python train.py --hidden_act="tanh_gelu" --positions="learned" --init_std_qkv=0.0173 --weight_decay=0.045 --schedule="wsd" --decay_fraction=0.553 --dataset="wikipedia_en"
Each number is 128 + 24 x the weight over its row's rms, rounded and kept within 0 to 255. Layers, rows and columns count from 0. Numbers have three digits each. The size before them is the row's rms in percent of the matrix's.

# layer 6 MLP up, 256x64, rms 0.207, rows 214-255, columns 0-63
117:113129106113161105118094126143087185105135132098158128119115158121115161099144142145114098179160118165141122124157154145128142121119129121164109120161122112113144172147082134104124138098086166
088:104150126130122121122129121118126162119145140168069154080117156159133095114125151131129116110088125156190128098147152135108114112136142090119112086086125152116126136156081100149136085125121137
101:080117144047113124145135155131134107143148087129109082119148088118126126157157103151132145099139125163136135136150126164109116140154126130135148126101116134141104098093069093147118143153125128
108:118139106105158170148185137137154133126124136139154118170134101122133116131108139147150163102143096178114119133138138096105160119130135081084123129107149116092097100150109113121087123161158091
101:129136115147191149156117115131126141093138149108159129145167108141107071089098109154146143170141119107140151140111116177140095148114122159128164106091085096104118114126132114115118123124127094
112:142137147143123108123136127171101122143148137126099106145086119132092105140163130133134160158197129114146161126132139118108095077140113146121124169147093092119121164102101145091138083155123116
095:118144094129150146098152131142142089149137109120133133131147156092101139117132111118119178127139156136141118135116125144125128109168069074144128143132211132136110100123113131125161117132121188
096:086130116116093085107092116125119152092110141120152119124131132125161111126124134151100142131145142127130165130174168130120100155146100126073112120159115136183166114114136118174096085121100137
104:160113113163170084135136125141092126164084136109145149147086111139126122102131116133098138111156107120115115155114129154124112154142155161125094072165145151165107126092123094136160118158151112
111:132129128160131156131154152125113110133154141179106130142122126100100150139189120107156097172083124103164130126107134093116124128123134105106113129133111183150135197129146142158104118117155142
105:145176113161103088148129144156107125136133106183104093148168158122138139113143155123106104146107140097138135135143103118135141085144134096148090107164153114128156086105108142142084095126113122
095:147146134096121134120106167184109110155115138171110125117112064114129166115161134145118125132100097134148139107128126115137115174082155122156125139177114147123152133153071133133156137119144111
089:123162087145134143084133174124097138097115153117104118135174136104112173114137106126129105135127115099162126138144147103134126086124131118082120086118134083149125103143146129195157123104141118
110:114143139120143118134139139120077113123084113122172098131143090165140148098120143135127127092142081133118117142117191118139093125150074159150114131163120103122140148108091072127119140129107136
086:098118129109119168092139120136094073143143112142111166168110120109087144148099117120149121098101100107102136130129117098142143141147098124088139141119125171160081147125111159131114113186146133
101:151147152175163110136122107122135079106105174148106130127131145129106112109152105147102111065122122137149138089107150134115133126150141116136135070134076107156129134155133107138106112178129103
089:142152153098107153116132176125143111144082168172097096091135160116142150152167123150112103109137113133157152129135158121123136098082156132130148166173118090135123146166116125120097131141140126
077:104072091130102173118125151139098137132143137136184119130104120150102109122109134093135096158105107074118180109148150157131101144122133131113112115119107125133146174156167147099120122130135155
099:118154100108105132122108155135125101139132106155113100076107166116133084117134136150157086177115124164138092142114138108116156141138117143145119168130081167175159097109116156141139133132154143
096:172084116153112156149116129130112087140133134163155126133129104160150088151146103110120095135115085095133158135119157128111117115098142130120146165103081089102120141123136101165100159162154109
102:116125159122118096106096139148143134150147108135119109111180140138132159135105150143118120094152137095135153173130132166148165145168121141127144143123153057088146069101145150143146120132129111
095:162120094155131114141103094139138143115101104121115131135080148138121134137116115154151107171125099119128131134168106151123108111067181120158125097130065138184144141140131142161112135111114135
069:097126085111098106145100133103175150140127124118130094142127089162116098083161086152124137150139154117056138111113101146102145102118157135175144111155116112146145141131122158144122117135114131
109:107144114125133114116155097123108147183137148163077137145108136138103077145107158176165125096116153153136094165137089125157158116130113133130106107137142124138141133106106116105138114189147138
091:138225146117127140133142132126135150123110157121076119118121180119112087139121157131174121103116086137126141137069141134138095107144102132136137128122148131140149115102123109119137116171133119
093:156118103114135148151113154140107156115107146138104142100191100116140094079137107135161091118150131099138143127126161096144114118141127149145067145131115150125122179105093118119148088132160131
079:144147132116099135103138131134116123138115103134076122104111116099189138124161141125121150101096107200127154141139153143098133139162157138152114145116069147109073140107120138124118114112130161
107:121162098093129130150118119160106144149159170146133114146178114082109107077085106131142128150100131113135099135130159131146139127179168118151138107139147111081113109121150151104124136135165149
104:178140131168181121145153137132138125098048116139121108112109133140120120154098115147124142134178156098109099144115132122076160136102130127153127133101131109117118121137143102116175113160143122
091:120108115145158170140119106102127177107145122118144101134157117181120110134105103121133132146120154100094152127168165129124078135105152182131090090119092149136122149168161122108121147137140139
104:133109120145174156145131110094110091093118159111122144144107118153131152138129129142131138157102119150114125131154124118118089130128154107151183108107095139189103131160141132186079167140132133
130:107170184138119163116090124092143160117119103156094137123100124106165120098145128127129153142138141120150149180101099161109096137154159111078157126115118120138120095121145128135148091142124161
114:100144158128139161104111120131116158123136156103147102124108108149108135134064128160150124090148090118140143116154128176173173152125167159128162101166117107124125133129116133084110159129109116
099:125137142149122117108115183103148166134153142138125117078157172126129169117173138139143131132158191092154141155148123127127110125146154141116103123111154123117152127107155151135081136082125100
091:112168135097080149106152117150125144149089097120100145101100103143116161104138116180135106151176117118074092137099125130159130139127142151110135156173142177129133151140128153117123123140140129
114:132153184152136104114114151109057131114090133144115139117124062120135131104072145138108125135147123134145097122131119141167151114155121131139135137117151118153119159162119135158136134171084109
108:141118115149130094124125135170108104142114160097097095098132092089162162124155138142145170113137114116147134112146182151084113113123137149118119142117121118142111129111159106198132136127087101
114:151112110131140082145096106126149097119106131131099134101150140158170119105106124147151168134124159124129102172133102159142105086126129141147153129123124089141138062122180108164145141149142106
113:118105093128117128119119122123118074119171114138083119139153106156116100122103099132129148158122103110132134148074129119138136140139122087117125142119162136105132093136178148175160163164172157
105:115124140116130078112141139090085113122100158093162112143101083131142148081128106149123163149140097167093166135150153083110131141125171139121166149144115118123125079119120128127135140132099136
079:165103116137132168130147151093148154104107142120154097166097141142129144114161112111154145107146148123145154135116119175109070139149135112124125136106141173161063145133129132109079137127136153
127:114145166137127088109157138123101085132112135143093098092176130139104147137146156144104090075137133144134127127109177134117095101140126140140130118156140157127086134154146068119099129144142153